config.toml
n_layer = 8
attn_scale = 0.102
bias = "none"
tie_embeddings = false
optimizer = "soap_variant"
Each number is 128 + 32 x the weight over the matrix's rms, rounded and kept within 0 to 255. Layers, rows and columns count from 0. Numbers have three digits each.

# layer 4 attention value, 192x192, rms 0.0464, rows 76-120, columns 0-47
169187079128110139164048134159171122107093182163160164134180120133128153101177116178162122120170101091126125106137129079129171146167138112132079
081169135129157101102087110153119176155140120116138119153094160164139169131187098112143121123188119138188160106148162139211173154141080108127081
094094175154160120086111119153157105063105098146118154077118124121109168147110054115128167154102111158194142129164113153099119067096116073072140
097086196150149188108043101132180135109150128126139160080157091128156145109112150125149149170110159114114172100041096116090120163156141146095169
109155192057113135115138196130146180080095185146188133109114120110081212132107154134125070138165136176139084168127138098101113152134142138171183
129162143164145107130127136080086117130154113110114089185132162163111106173156132119131094177137185125134127105087136215165145142141108124140100
131075116168139126123232137131117102126121176081128123158093196204142118119086145163143104162093183061108143123136157149152121119116178148094118
104136094132139112174106088153094110112142107135063154125133139077115115140100150151156129140133144051123234106060150091155180100157141143102120
123129156142146068115146166132122093176156070114112132120135113125174093142143121102169097062160082133150134092131100089122116135125108132079141
116085114173127109119118089108162130100128136133111124158131133142118127176067126148132147159080177167026128113134163157072109155102093134088059
131151091147127141106123157130172127135160150109131144105150146085080097172139122102163142173153152155155154156138127129144174140086105119078159
105121111112183131092071169118133148155098163163112138152104086222125065171115116162078181177105168074064145173162102133173122112124092083043122
112190138068137159167225176138049162114112140189121095135110104144155145109157126136123122087158152156160171124141190111117112144143142132179154
088087160139090153168098122065120165129155091161108169134102126151120176146143076117136148057117144084096105108121187153127121141165136085137149
160114152120094105193102051127151121094159116132115103088109127133121095171153133104154146136118151102131143092122136088088064076146147176138154
129124132188106174146197156162088095130094130127147078114106175098155152137095114117133161144118084072131131134136088129149105069110145093117176
161192125179194120134134154052102120149114150123113121117154193129066155143181153163116147137171144167181138164069099130125129121078133156155153
166140204118136074131130093114065079164068137117144135066077076172130057097123158148160131107136122171134128156183120118114078100098144138068070
123168166125152138129115133099142128130082159165188135134145113151165163141081163116112021142167144091133098151105133125138118158106143114117156
102071146075094116107088157176097179054107132091175093127135119173164103121150200129100177098096151138141125121246163121117165105119113110143139
110086168124155140169092080125088123083129148061152143109139168063134170138157192086086109133172133042129094134170081167106147128117141130125111
094132120085173166107121131200086149126146114132126163126124112144187123166140138175092157156128105056127138114132155103127136132162086113099145
137165101179126137154110106131079182150143068102142084153090125097119043166118127143130161089149107209132158124072162198097123150091155159193100
158072159140184111127134121175133124114146124057118129144147139124167128128058093127134120097145197146092127144169114080146179123087089180141136
144142193190111121160134141120190141074132098148160180163131183159101174163069054131150162118120203135189124065127097134121093157058091110122101
146151157189186162129109073128083112103130088172131121120111055125121136153138128143184154137169118142120133173171154136156133143101121149142063
130198230107121168164117126137138169150118076159102103118093173087140148189116117175139136045135159101094174159143147086095155179179142163150081
202105178184125160147120165198178194065100135120097161181161171106152112178058088144115116057137069191157097141157137177124116090139113178131183
075136083128167110110095162072130122124131111143145153093115149103125140105212133158134122159133099130132107105104093154137155075049153127168114
180189157114103126111147162095138124099103178118206118129133084125149106092167135189136096215147116142182084105112120105104121133163133064074158
119115123051131120142160113088117152106049167111195129115109092104106129124133110180124094175112129104137108124170120108135138100159132157129112
116131080154085140144184142108126087185157160086085115117078100070098157124095216115148170089091145139109125111168098098134170115084121141123143
125152149173103083186188190112095172200160141092103128065128142111162173095110148132134140131093199114138182148182151117116114166125092152189119
108163068038130110108110116127122164113159117129121140116113112171120166141127131081078179092139100142098178082153096114136160178091156114119155
127156133160144172105122107095148151154100119125150133147131100086160100174188064167122080101118160105082101137075110156127193109093123154137123
104107127108130164125081151161154128112145162094175096179096104108137095151074154145188090163049066163136119146126151100147128105157173159129168
141134088138134138125165023150062098157157102188091168151109121183151178112147066056179166138106107070129064105152089163140124143123165087079128
114126152140134137055145167120168092093101108143142178126164093121113129106139162096132116208153165160168120127160062075141091137100061162137136
112110157148182123222051097117096128067099132140161125076126121108132148144158146154112141123120181093135087157166152122151110138169112248162138
127099128168081115162232175100158093163164121173184163072098132102093137132159132146106081174147219159182116083139107138111135097096127129191091
091230135115084161081127093154136117155164144140110137097159096132196141162071073161139134102089152171088107149109119141125168111089131130138104
084146133135065133069092126161108119123160075063038154132094125134106098140133218134104182062180102079099154091117102164161097142106158142164070
121121061077188155111115156130081083085121151161162161131093142118060191138116172144097178078170126112165084145120148126122095122137096091149128
104139163159140163173105141203106091131117152150121099148117111160185133133085139195196139129113138132117156120100142121123187142154120194126066
137150120058113135103128160092095136104112124174175184160143134160118108042145108146206172093169140127139114157103098076114122104130160152230085
# layer 4 attention output (transposed), 192x192, rms 0.0578, rows 76-120, columns 0-47
127124157117113092138137122160188118148140200101149126128135116123123108072129189080119095112114160095124088099149148130068139145077155133057126
160121050062105093172166126116126171106135111090188178131120184084182077153158186128088099120170157060100123101109116063103107115068098062100070
093134154113067166151119083136150122175174103174147107111105074120158091127163103179138132119065159122094120155133156123150113172112126128168135
151095141128119142154143121118143148127113207153159184116127127155058145107106122143122146139118136184083091136112061053100121138123136142168138
122110123120097179087123177093204173159162153152132083164092098071122131138146131108106154105067138119127166131123115180170136123097190134117105
072111111160120139110121141157087136107114137101100119131137116069167112139118138111071194156185068088139071138115110142055143138099125105075140
087127057094166195142138109103139115071065112129159127133118117116117140187150140107107162075215060178130144165081152142031139157094130071093117
182096099106085127183155064157081147095217110146088142163130145169075135128093151140143141141157142114127085103107114126074133156098137197112126
190152100095167108166094113157122184060137155146154105126122124188151138127138114151118103149055134152111114073159145153119124101182093131152139
132130137122163180134116115102115077124158047106157154100160097184143118139142160116123149172098124146137102098097125150166134145161091136113130
088130100147167127124077107134136159059121117093186162154135070065078065108168154197131114124152142149125113177147110124097098112115157157115155
155127144134107099195003139131135134188123119121142133142146164104194127142189104119132135133063173132171077157143140144095102182166154137127101
141068062121175139044160166141176152182120094097105184179184124068103116154189133166088151123155073089155124115094122168147128116100103068118155
136165148130100108147173081083195143115100103103130197147219085124108160097129172112173159128197160126144087170137137094175135141051125102156148
126151162094114108158134140110104152082062111111110130100135142106130109155155145115099131173118122115135118119101149080175139105137128091191127
112141099133138170116112182115096121124088124109119096108098144117142059142120148151122097101110126156088109226091122148171152203076116135169137
135095114135143115075129073145100198105120166149093132079120108121139115120191119143113098125165095159116082131142173137114142101083199094127163
089093101115147125109139133186197141216106127102125080127086110130132122168111116132097182133148087093138151125122086181129171142161119092129151
071139120120088153160165188122213096172171131125114098126128093097105131125092122131088121091110104114157128108149105152116133126147109102137086
182137100087001141193177123106168139131132093085110171132112110131138167099103128117132119103057127093159116107128104187159132144136159117166118
162084135160147060062124076131163114141114133101163102154126077079164165113051141142072094143131126169086126139202159117132151122105132170111153
156140136118164173072098132111076100108141080115114123102150121175128091162132115154112080139146198139078131122132070117166126136152041114117126
099158167127132186140123149115134098110120186099085113140095158151129088160117066058107147111128156128128130145126187094089118130163188099201184
157108149133182167198155124129116183053137018121124167124145108173164157094149139187143086161160108108140094078158171099115126123096109097142105
159148166116090065141150133135147125088142162074037125148101150117171143133093093153120127114198146125167042117136168090067111174124092116048097
130105131135124121154142131099131117126136095135119167141083115072138133178117140121100127171081137163075144130138154177149097145110116171162107
125142202187179097135129151085091115160113074153136096132082150128148092129157107166144116126128123142163161120151142142141117156164134125167112
127045115144104067207168121129104173119094106146060128166143133107135088149116163122144171122135095090163084147181152119100154100105117098107132
156094116079157146089116163103120137153097043106120176113179096106094124132152134095111105128112069066141111130134147105169163137131188153178138
129128140135103178131122072131096148143088085152149102094102129095143127121179103141099136165149115126083107105113119158076100103118124146089143
168131146125117159118107131080195131101110111165104134129116148141136092097107132142085079162097151155158148086140123141137113132178130160117145
093130101155163120129128144118132086173174100103139097082137136089142151102146140111077147141104120106145098124097105078168127050091102142168104
131140135096126123213088122079122086116135129160116149083190180066150144180151149148146175112107094170119145099087128117171099131113133179175160
113102086102174141137158093110136200089154121176114154119142143123179136144172140124090149064114115164106135122182049070100193137166145189135125
136128134155159155055145117109157116145167169150100121173124129131091093142130085106105149184173165126137058167115117124139139078100150110121148
070089176157113124134095138164158130128112120099203119102124101186106111141107144101123155140072147153112172106118160092126145070095116192114107
166146086116113072112141107114126125184098148138097158142144111134114128082088104122104113134125166164165107164165088192168123198108167115144137
144152101113153088107134124130125157089205106158099128116131131177094148096170103097110121152153087140105148136122131038132169145074121107038082
128171154151119087117105155095137106138123109091085097076080093141201176159116131092100089178107189129118128102121065128138129161173119145156107
115138133161111164154167142078082109137130157093125116110125134190118129157155129116104070146136123183137115095127169161144062105152127126121128
117212144140076134208160092124134174117158090150154128161102142113068105173142109118148109122148088074120133175172097115168113129138116146166073
093106144138181173070156140053130129150134086107080122150119180097124128155143118115122143052190093133130185186148162108143169094092130115117220
123066099147246109117160122138137114170130142147147149070114136158075176118162083100109126157192177124117114120178139155137158156120086139140149
153156123127073168174131135110140104091163086123180121146048137174178096166064131140125130162032180105131101175127137179145145108141123166093107
119161072089141095137167126154059139125119090129128181127043166146145097090087140114164134129084167103094171133090113044167134064144130101165117
# layer 4 attention query, 192x192, rms 0.0464, rows 96-191, columns 0-47
081109142124069157140090163110132136107072133118155101188114172133119136151149127055172100133097129127132143137134144103137134102148144152107099
199131100168118153159177095105115127171103167145101159157150113133105104157102143127110145120186167037141080119105078194160166122136168073136126
138116124143162117065194116135156110133130132114132104123151087129127109113153098177110141166141121108096114147147094127170118132077160138148147
112131129100090148103146175108070093092180119116063141184192138099107124112149097074106124147190121131115105102147093120168143124060102166176150
116130172073106154098113145102103138097152101149132102118096136098105111130140127106125114117122140142112126107111132118089095121082101141121142
118170153085106135103108090150129158108097119148210102122074136145152142092141160132157100132075117142140145092110163101119116142156133147157125
094135125152205099136158107139140092157120126111142166194116147144060151128110173123107103159169147095179142154148086125126154117160177141145109
134181094111208125085149160110124169149124119102103114151112116119143104140154125148101142120126119062154115145096175114155139144139159117079104
110188086124115164142140122119130133097217173111085136111201204118155137105100111129129074114159122109140116135137156150157096148131131069121122
140103118152135127135162118122211126159122132133139124148125124162125077155118128164137139166132157122122162161138122142161160145115152114120138
145138072062070106118109154157094158104078148139112154117127132163124123096089135079161142143123075180152155118190083112178154068162134136128123
134143144165167155175124092103180095107129112134149125063152154123100199071123151127149099145132164179161116097162098034108129154133016109119125
097145152136162171112131165099139134111132140133112129083123137138145183172132112093100109145152126151122077111126108175143083089141118148135136
150107158134105124125149146101136121105098127121117075127144088155128055119110134155137141135129154115110116156157138180063109124104088117125108
095137105146163061073190178134163088176165166123046186151115129120128132117103091142069133109122157123133160133087053181158201176112080110118157
103181121135144133165179172074111127112113145104115172152174144148130095073131170141136081145125118149189150116156128115157120131187152097098151
110177117151112118133112142111188083201107117158108097156112114103145158113152134146134176147070163166116171115144150159154165143154103138185140
147130121139125149121128162114144096103095129126147071109119124100123177119100132147118118169129169116157133097171115113098146130159100135163101
136141121137118152140081128148109096114107144150155149119140127129108143133154096119148151123136161166142175154143110088131145173138069102157086
090117100127137157121180063147137075156086116159149119183130095187193137146156075125099112143131156144172138060116179153130075115131059097150149
097154161063119109134101111096126161110140140150131120117129121114144081112102102149183174122099144162121124107118173131115115107103110112128149
118113075107094153118062097150133146142116148080170161167113125152122161132088127111137122093135165107169118179134128144121101144133225177139101
125093109117166101144104084144168156137141125142060146137180123176129125128135136138176114136092105038129154060132086094118161136101075114147158
114153130153148147134123106103073062120153120080138134136141160130185144166108113088138107136153176124158138120119135159139151155174144180157110
107167139117144141115104132108156129104110139098129130089112183145156103141203103148119121091162095142132110093132123126145133120096160114155153
117111098110127133121143091074166134132072165116149155104102061095115079185092087126083050166124110077142108166049116149057127139157148163095123
122174084069125094097184133115133101109105169148069126135167151157118140096139061129130110129113124150125128118119120152123096155103102129171105
147185115168083158098128124127182158165162150095141165170157142117070159146110174105076117139147061144105150110100044098065199124185159140072152
140135170200163152096116117153115167128105136142200129122114177106147132118169143142125107113106169183156124104090173096142053173109104094136126
128157125113169116173165120106112128099154107198131144143111111123187126136106128120117101071115080098089128108140096133120185218135143150173120
149118138173108143105123118166168155146110197118088176143052117141047171070166089208120099138101114100095134108197090092122121121156155093122101
098103170113123090094146182164107160098090138187166116113168132176186140146086099108103115140113107104126162170094188092106105140110218113145136
162115193113082154088100135096226078186171124086114123104071223102159151048108182151138091165133139104126068155110076132119117107070086176139188
106084111113194094178102102132139157159092132096174091146128150142198184139091139095150127179204114096226076160121136106046119156178164176083100
136198129089028143105075120083038242053120120068120082067108145061133155131106119134165156154115073191133105156117166044113105094154097239130132
078103065132155168082115174090173168052187083112105124143128114158129169134164155131108084164119143088065110142152175105189164128134103082174076
181096132117090155177145127090072152148070117153178037186073117117068147171142136138170092107118170155144132108135165110118061140093215150160032
181147125053077136163180145107097140068117130107138089111137131108081085127152094083156136098149144156195111132089145052093090178132138156119138
115084118128126140131092168107118130167110140186171119148133118178195072076158157138123057115109190125132125088100159145121193123157141122075087
116132122126098112141184144026146118149171098135151136080113144107163201102131109140102124131131099136140138118171112081100114116111143151175149
138126105149117079118195067146115126190115105132096156172186145094030194172139120128161174079103009155147180177129110122188063116100083108169145
116126157063071147144105102129170108151182119147173150132120215148167091185128135101166165119121088090144101107133165069117123120138093173149130
102107109066015158096025116085164178127086168106173063095064069101171146159115117080171115103121087160124142126142129130141098115080167129065045
029151113097097080133092130073140144152129116071060099185136188189201163110086120097076084133090108083111144097148188061160129079139100128131127
146167099106090177162111133104156132134156158142151169158146156075106122142150078121114120085091083110114129126147095143094200127162179122135165
159178129102128133065140122206126215195082114086120175109110180129028073097122067128078164122113037096071186101131157173170128171056098026186113
119132125135115152161100128119132104145148067145111097100148146196153156165096152184138166111138097149101099131144158168106109143120114127163155
121127139152139135163060151080142121164104138173147125115114083130132129088117139083150142147169154174171141156079087146116144140109138092089104
197146128145088158108166083102132091162133150121142177201122106116112163130148148170100177178111154119107097128120128151156136142099092059138131
145126112113118100104121110167179113170142128141122159068153046134129137156120089204081157103130137124112100097139107155131132135101080108143175
129169091155124106182122127147078167105147112136099074099113126184174192116110096084134146159152105127120157091139145143132178145150138174179114
142130141118100098149165136107163087207108118116115140112117095147088114110077091155072129172168096139108138124134168165157165115045105135180144
110150170096097063104182122088114105118057123121147104156176151115124083101125137135167124113174118088121146117109146137140097107089155127145109
100117114136137138112174165094155102123159155083081150106145158093158115120079167140108089137126105133117096140170161133113130120117132116087120
135135139094182115120188149135156087151148151138112141085111137194150132122136135139045091152162147122134124104103120162112185119093163101163163
094133096103158144147151113149114176125112138125139134110095161150087160128099143159128102098136163134090134106093161112128077079118153098131094
164087113093205124126099136117126111107130133159090143133142114119117114084123154119144172089147068094106142120077125107096133117121145161136125
161126117138131085090120117138181157164168099107111054129096066105109112092097129115118094140078130172125136174094061143124099091137092136139107
119128133184113133166075134155101144118074129132153124104124097138099125164182116145207144128114125164123138143172155104131150107142144112132071
143133151134126120084137154105175089155087126075111109114149161094076155118131151120092164128142098105151129100092136133145159145131111106144132
162111048120135160094106115100124165097156177134111146121166151119151146147150162152184171108142173136076136177175094126100105151142139130119128
108124158139105149136128160132122162165181112154138118166117115150116166140159113131157130108113131170150121121095096107180094099111117058118102
118121151126104117102165101137089164158099105145124125172097109143115128114073138089152161086109146183116154149136151168115109112140141133131129
146128148135155122191104105174133126129201148149108187112251120117082105164117061144103169093122102131077109163219150171151103101083134076076132
131073099140133136104122111104137145140073122163096117122126129136140148140084093076127115116165141117168139139100092192115115096120116137171120
128126107110086151089064154148184067098113132131137171084137129192094085085114147115132148134108126164165137145100088107119124127158064180038099
153154130143114104113172088169122115090142156104083119129138143110167156051147088150148166174135128125160142162126134132166136136112086117066110
083129115139148139116108131137176180091124098124128072207135150107136189151123108131157135159143167140150127187152127116158128092164194157108109
144149132142161144123121134114140106132153148122142141114127140151103180135151146181127120140100100092127173104126133139129123166129101130108142
145120104125149160143125065159128094187218127108128171151111160116139116081107151124160240123143130134125174147153150123156151157104065082132176
118106161167148152050070172174159148160117167132193094087127137129174048141136133119159153160157100168110113104196163055194102069081207149105103
114134124098130133162108151111064134070113141169119096138121172145066147140181156111206109070105153116114149191137122131117041138147113145136119
100139142117087117164118118116123126196121085078132132108160189080126130139137165118128108123105113109167153113138184091098120114129175119120149
128123153105106073088175131135102119097085120076140092136177110183108186131180101155085143100158122075015108023145159145155125125184188126142142
131128083130160117133107148080133088160141093169127105139120139093131103114155108100072136091109144158092171125132091129079126143113098132145166
129149038132138141131166104157135152105127152126180075104052127186139143104109103190193121093098168067138189103064071164164124135119111141115082
173160175093120110155124103233127071104092108096127122156173149162093106135089116112135134125139082139157106106105112126089091098126179121156149
153150129132113142108117098180152232173111131121096156153129159098139148208134155218126194064181049078006192098158097136104131081092177137085121
199108129192131128103109146166142164113143141181160154129124130134148133170144144136137188179087118147114134131129101141097163164178120147112119
144107139072153158208107135105122167120122145151118142157133159127167131094109122173134144107129137125088092159132142135172145156146123119116112
140109127071155115079135104120117068086162102112103118088169124143163092154124115113102105092131140128113054133121143159227155085102094083122151
151102074131141097142205150116135137137163114169144143100113128037177166135085140114129158100129105124073178122145118126171147106171196132059066
066103160110076058112146114128141112143095163191122136123155151101081091101063094087109105127136156098112112146131098120113162100145154122120110
082174093130077103167116153081110147116151145147132139140072139123090119096057076129183154094131137121099106125163182132107153130130141172086144
159093166134165130076155088163077137066164091107089154214092151154123079200102039095091170124132171091152115165082187200143093162105136137172067
156103145130113134178124190090199080053170102207165160170129147134179083190134143159118105086154106137120110108147168148053172147190133119156162
129103141143099069138104215129091142072139159178161116146130143106085149145190187151182135127164160113114158104139131069130139136109193126097125
121116066156130155134124127061139093126031173067091117213104202158111167118075165107042098214181135081068072153190119168085123112051159110155153
128128209106204171147104145178126166171130160157116174149147107136090106136126135096120064167079151178119092110128080101157106145157117150157159
123104170145136177070135167179103103179158144158131113113146153092114135130172091136122134114126107108133110111104091160124153081083184121107102
125158147167076112072176119137124143125159127141127140173146156097125117204100141105111111114173097116097118138091133118092129129181144093145159
139137134143144111075136116078089097137142112088103146136167088144079146163158118110115104058141168129169041158157103102182070081037140064069111
153136072124131154188145133113144121104191164165148153184092140107110126145113133137117117111150103087109139146130128110121198124160141120123119
153141144102180064089193057156226121140074117085103162073123101122101128106121041203108131129129134116149122115144057200117136112060048095140193
170179140111128093101056110103146193151136138157128030128090145126078149150128116053077140148150164138205102061151102120153113108092156116138113
187076141149131129134136094164126109115112153206158122148139067192086145067103143177137115171066148138097134112151122164183159112135171047145163
# layer 4 attention key, 192x192, rms 0.0464, rows 96-191, columns 0-47
082152133091146139138082130151122104101176143125156132103103167111138112148168161089137072128135149055142134147172121133148115100141149150118127
135147153064150133091112129106148092134174107160174165156118165127131111122166219112131097107116154083166138178181067133162059039077172141079136
158075127070150149136158124129176083199138102107130227157156121175080082097108176159102082114160142145152100155150157127139071119111100086145111
122149138135127153151144117089149137121111133143145201147089150115137169146151122132162108140138126110145136163107111179166093131140129132143108
073144188147123109110097164101102115151121153185156064110113132107146154122135110116108100114099089164166152130127142133118167120130137109054152
135073120148152121125132154128112215185085102105100122124096079175122148125117117122190170129111096109065088146111123106125175124111145156079141
121095144173142158076149077147170113130110117160130128163090113120117108110049120093147123140125144083111146153119095126139118117112146153155112
143102128141165130130179153159111153159091085146112163166163146138110131082142115152143132121097133112135139152148132081112119166141131113179124
064108130165108111131160156068182190137152151113089104172141091140143159171175091099089142130131123162150134119219142204186139115131131072135159
159103108130170131141112120197076133141120072154104156125081133134089104071098110161126116105163114114169114133134119136162158140109116108145099
109155082104179118088129102156113197108119128141105114116111166144109099150121122124132131098150157088114128112077130137143099068065119167132128
154184130125088125150107149134138161125137164156129155149180127174126156166145182184139182154079129116148091121107083166113077106166189075104129
085158145158183143131089127176087115109120116166183089132139121126135134149146133111160154128080120108119139108132125137083156135113117135117170
140145064163106195139184101129122103164089163164142113073127099109108142143128105121145111135159157115134091052045162111147124124151140151119128
146149140165152151172079117136116156127107137126138108102146136097107126171098090089131148166103093117148092134186141072131168075125153124183166
134080180126133143102090062117157174121122138144110071116106164115137184154109153140133132123083139130136139132134118142088121139113159105170159
169079154144113165141118117177147153088120141087109147160075148095181074120119102134160084072134085137059128084150133128122154128122121145156074
150121120127135163092154116151101137124164116123107175101126143101137054131123126197111170110075154119090106143126078125133183150146109124143111
139102148102140080148133207174062137157103061142118168130139124147160117107115099181106143163126134122138104134097123112164160108117114164118150
091120113146107132054111135094108057152132106109137115101158072111110091124148191101149139085150149076196135157098155157199146092143155165175169
146165111101107102171136156171151179098150144117134111104118197165099178113135167156094138143107093148108145129144166102119134151155155104115121
122152074156169143162133162133116161159107154149146090088137146101111127154144104149140162079142103110129132152160143149168088113167155175168140
148196135114170155113202114161106117136099100103177113084151141087124099109119090155120120156139132121137092123135078154164106105108126140158123
066193089113108140068116136057153111088105197132149089133126124112134142177140134063102132085126150118177136167120144132128091119163178171114109
128112128166096123090109135114131125154112180164148117122147117127081120116121124164133189153081130066094116107139090214109043114135096141094133
136109068133150165184187201164131109163125134168037121183163129138133110093122071089094152139093157218126164118146128137105129139090088142131160
130108110111118114164151161115143109090168096087154102100113097134154114166158137099144120098101123075106145158130159178174159118114113152147141
113072154050152178121128174148156118176148110132172156095179172105171128135106162173168108161154166152188101058112177118149170123093128124098160
098167087136181051188116122145164126174134123136119110080159087114087113121127133107134084143066105139132104124137111131065093128088083178097145
099122138132118123098141114111087164191072117105064170144148133112091120083125120212195230158120116113091119174144090122189134160141120097068180
098148106170168083140160201121104167179157095193117071133109142110138072148128150083096131138136150154112103168147115154170080123133173175144127
182182129145026172209095068161093111137158171093064172139174112118098062171109128146156173170137168173134163082189097144051144071109101097115127
161198093100134149136131140170141111167128142101158076062144121075116122172204116128104149064187148106087181157080152115127199144116164124150106
071205133185115150160133119058205127102153084151147076166084080115113163180109120113142113125106073149175139109150105136177119108126177194105129
128134122158213129188122075114103117161064158173109093135117158048157123076124116132144218150130140115065110132127181110209093112105122131183131
168127141104167108153157110213128139146110169073106141132086140145150148141113098181131141096086135134124102164141100184109116096141096132132132
094157166084115111000092157126096144104105094096090123080126202188160137125168105159147163106094191109093082152140130124094131109104142108047107
101187161126039127160064176142159116149124109199101178131076153142168152143126171111175172124119099120205122122163134141068139098073094133108128
166131130132107102092136087098120100167092141127129100123186147086126068164122108075099072141152179158136157115177151140124114119095145152162104
130146149094163125146092112133148126113155139157151101115108109100112129105090163112121084113092209198132085165134040096135117096193146184084117
128120155061111192096061125152148119122053123131124101103129144149116074070127087158104090187138163099125132079134142110124116171146099123102102
094108120119096075180126172136096142141119087128121114076146181117157166074158107135136100149156177123129128143129155117140110169126118123148099
188173175153093149148093174178138127076139130164124148150255090199100136130071122088136083069184158198120093062140126118080161145163139104138116
155167134103108190123121128097145143179111187142127155134163149114096175109105158154159078111139139152124092129111073167090079181092112096156115
129106144188144047126176177113137109107118131170106151099113126094166088128073121139139113083141122136114139113098091119120177184152134093141082
089160158089100078089125181123143185140130158060129073189108089117172216187152159035105154072066135146162118117121136181176103079105196142116162
089174107129047163167146109120085139114136155122174163186105059160146085091178116079136102151095117121138089100150141136197131150077165156117122
103178078143165111109098168137155167133119122089103085112095150098134108115135099144095100113150077106141134123157110113130115143139069124179117
117045125100132124155132139112145129123091102110133173148118123120130123127122152079152168127145129122076152192148123139157125078166100137135103
152086132141100115150119102114105159123153093084111074154141073125118072145088103103136197127155178128120150107134095161160166111129182112226123
157129118133133094106163149160125152130147094110125097171146128137127128086118146179111166104100168133156147158166084097140114134138119117142153
175130131091094178130146137119126148185141104089108128143132061139076116115152161091174131138148152148121107099128100135179154150104130110125140
057153129105101161139111131102095100102171137122159164108138137119147128141108151062103103129143126152151160111122122137132124106112135183082136
118182110124154138098105111128149131094122197155164050163135129124127163152188148140066109127127145100108106095147159141066151154098162073127129
150182129086111111182097119120127082161099128110140104128085086117124153130076146152113141177133144130199089186113130171105128112075133127161130
149142175153142064115116107136090165141098098155104084111113138132166122115159120113116150150152123103098104135137144088088127122127131130105185
163147137112127156106163094198130153162176143096146065127154079202106153121034148113115073093126117171136081129099153131109120142117134099133123
112116137103169154153101150102109059123094116142132110116163180126137137121215085126053123173116086159156122093186165144105142115099145098082129
126137073091070125161170117098094159092159118143132144153111112116115128126102183138129158092123118093133134186147071151104097116106155104070168
199115115127093107150113143157148127201111060104128145108104122183116116142066119189149186174099108122137099152072130082125163158111109176130141
086122164150129143103121082130171187141161161146145142097135086122097064107158131081119095103149154133109105083114177105165065073112154117161135
115123113102164103127112077115127097068083190098140086132183123103091090109135112138109120116112129108090143106165165107097170118147128158129110
068189113148136146114124042090148116088167180147171091115129132107123138182097161094098153127117150140147098110119165103102129136103172118120138
100121123131105119111100145136127149096151151105163115097048120048134090159133101121158130147144104112056154107061141076114142162153148148115137
069180131178087163104127109106166157168103162134127125139151069146120119126152116091082133120107157142097082125156191086136111146144165118164132
094136116096141131112110176149124111166088152110147159156069127143191139100125162100128144091117137160110145098113182178149125159128129100182166
137165102153125119126113160157101151163065096095117184120127140136073094139167179170103151125153088119145121099122149156080145116149157106123146
131135123095169168149139104187157082101183154138104177145154120105141133109141140143142154100148115125136156122098113137110042117098101073156138
128113142105190159143128119194114144120164081138086150117137172122139099049154132168127102172179105129117169079174084148105177151109102119184099
150134144126073101102123169137114154098104120154145123137096120113133148135123127153148078139156116158178136153133084157077176105138140145134095
071192120128130094174172129117116148163126221175127066177102105053094134118160120115116130108148152115088162141062135102142092173128156188155152
118128099095105135089170117078121116158105182122167126172127111089176146149116107137071123100123125125124122114160118107171135173153159147105142
157134134124136142098138095137158091147141136114145084117108149107172128128124090176174151090149166129177108120101115118137119108130094141169114
116151088101121134165147149160077062182153064064084094139041188093214085096074130138088075167163099189225120151119144145086185143086177110160123
068165086184106074074187122097163148113096208131167073181109095109181123166135109082070113122135085152188200099134175078169106147143154162112138
138067091204161169104052154083184143121138075113108088085143220148107150191134138160128136134084103141133111073177196147169188120142195056133097
129129136116133153141154155076080157106130079140072140146116086133121072166159122139081131119061186075159095145112211130161147118126125177098148
083115060120100142105140130085144178149095081116111126089190174209181103135177085069170146166162194105095159127194136118128096142122089168162121
139181107042111094023116127081135171161169133080134151085127123141060117109167111143130138104145066110086122131108176107209164139125112141102182
103143152169146152151107082095168095131128080129170090145098092141120134174130150073132107146146120116107145067158129181073064073160221089108119
126085122196097164114125137119111088183105156105139134086155115142095166158136120083092103151121126134176142141155156124196117106120101079142149
143161203138176096147123154110111118153118154106093107103128133121074120043163156094132175094123114149166088108113117150110138155033106115135087
151172089099205095111113129127119133075167138159183051183094126124142140137117217177157123050044093101149120171151132141119139115096111125132124
130080138104132155142123111115115151121090156112162140146105115114173149175151068156115173177142104117099139139138068090182100108131141114150165
105194105084155141187146125060180108142180177117147110127104089147143207161207176075075113102146086109118181187153121128152188134100161125108181
175104103108008142128138139097072135176183130140155145082205143167128144130095117081145107201125231117132136129153119167119080080138207084140070
098135159107114135078142188126118163192162125101121144155101046073150076136125163117092157115116103109133107163125101128152113059171107130101110
142159126086114169113153152130231130065210113185087105122149128123083123175087201124093113109106178137076122125123091144176143118136122135083117
182152125112083152140160122126099071152128187179153087172173082151151127083143128130112148094084095141114151129088160132141149109122072122128113
173181149123081132107173159092186130149054120145154089139131142126141122159138092115123140110166135147125167122163185134115174125149176133143185
124063072153080096078139183069127124114193116114206119159106192153215113144079142126117111135134125143109113136160072039104130132124128133137127
185123074182098120123109055185145117147091140192149193124119161131103136140130143197194130129129078127137132122147088150078175145146110100148105
174171125103128181137146037070090086128147174173159152140136106105118068189107119089096059089129150110078101137133116156165165099173135118159118
155098186149144171170083048121141122103079147183101151114120077112108135123113128120141184133133158121069099031117178147123084170077151138178127
102131137132138151073106093091104082051201107117155129084219182120102102167126098164139108101153175074124103121092157115125147082122198127060120
087112108149138092129142074154094085149112137157127139098074056127133117066108116115077121135188125145141178190153133121149084111083123144090108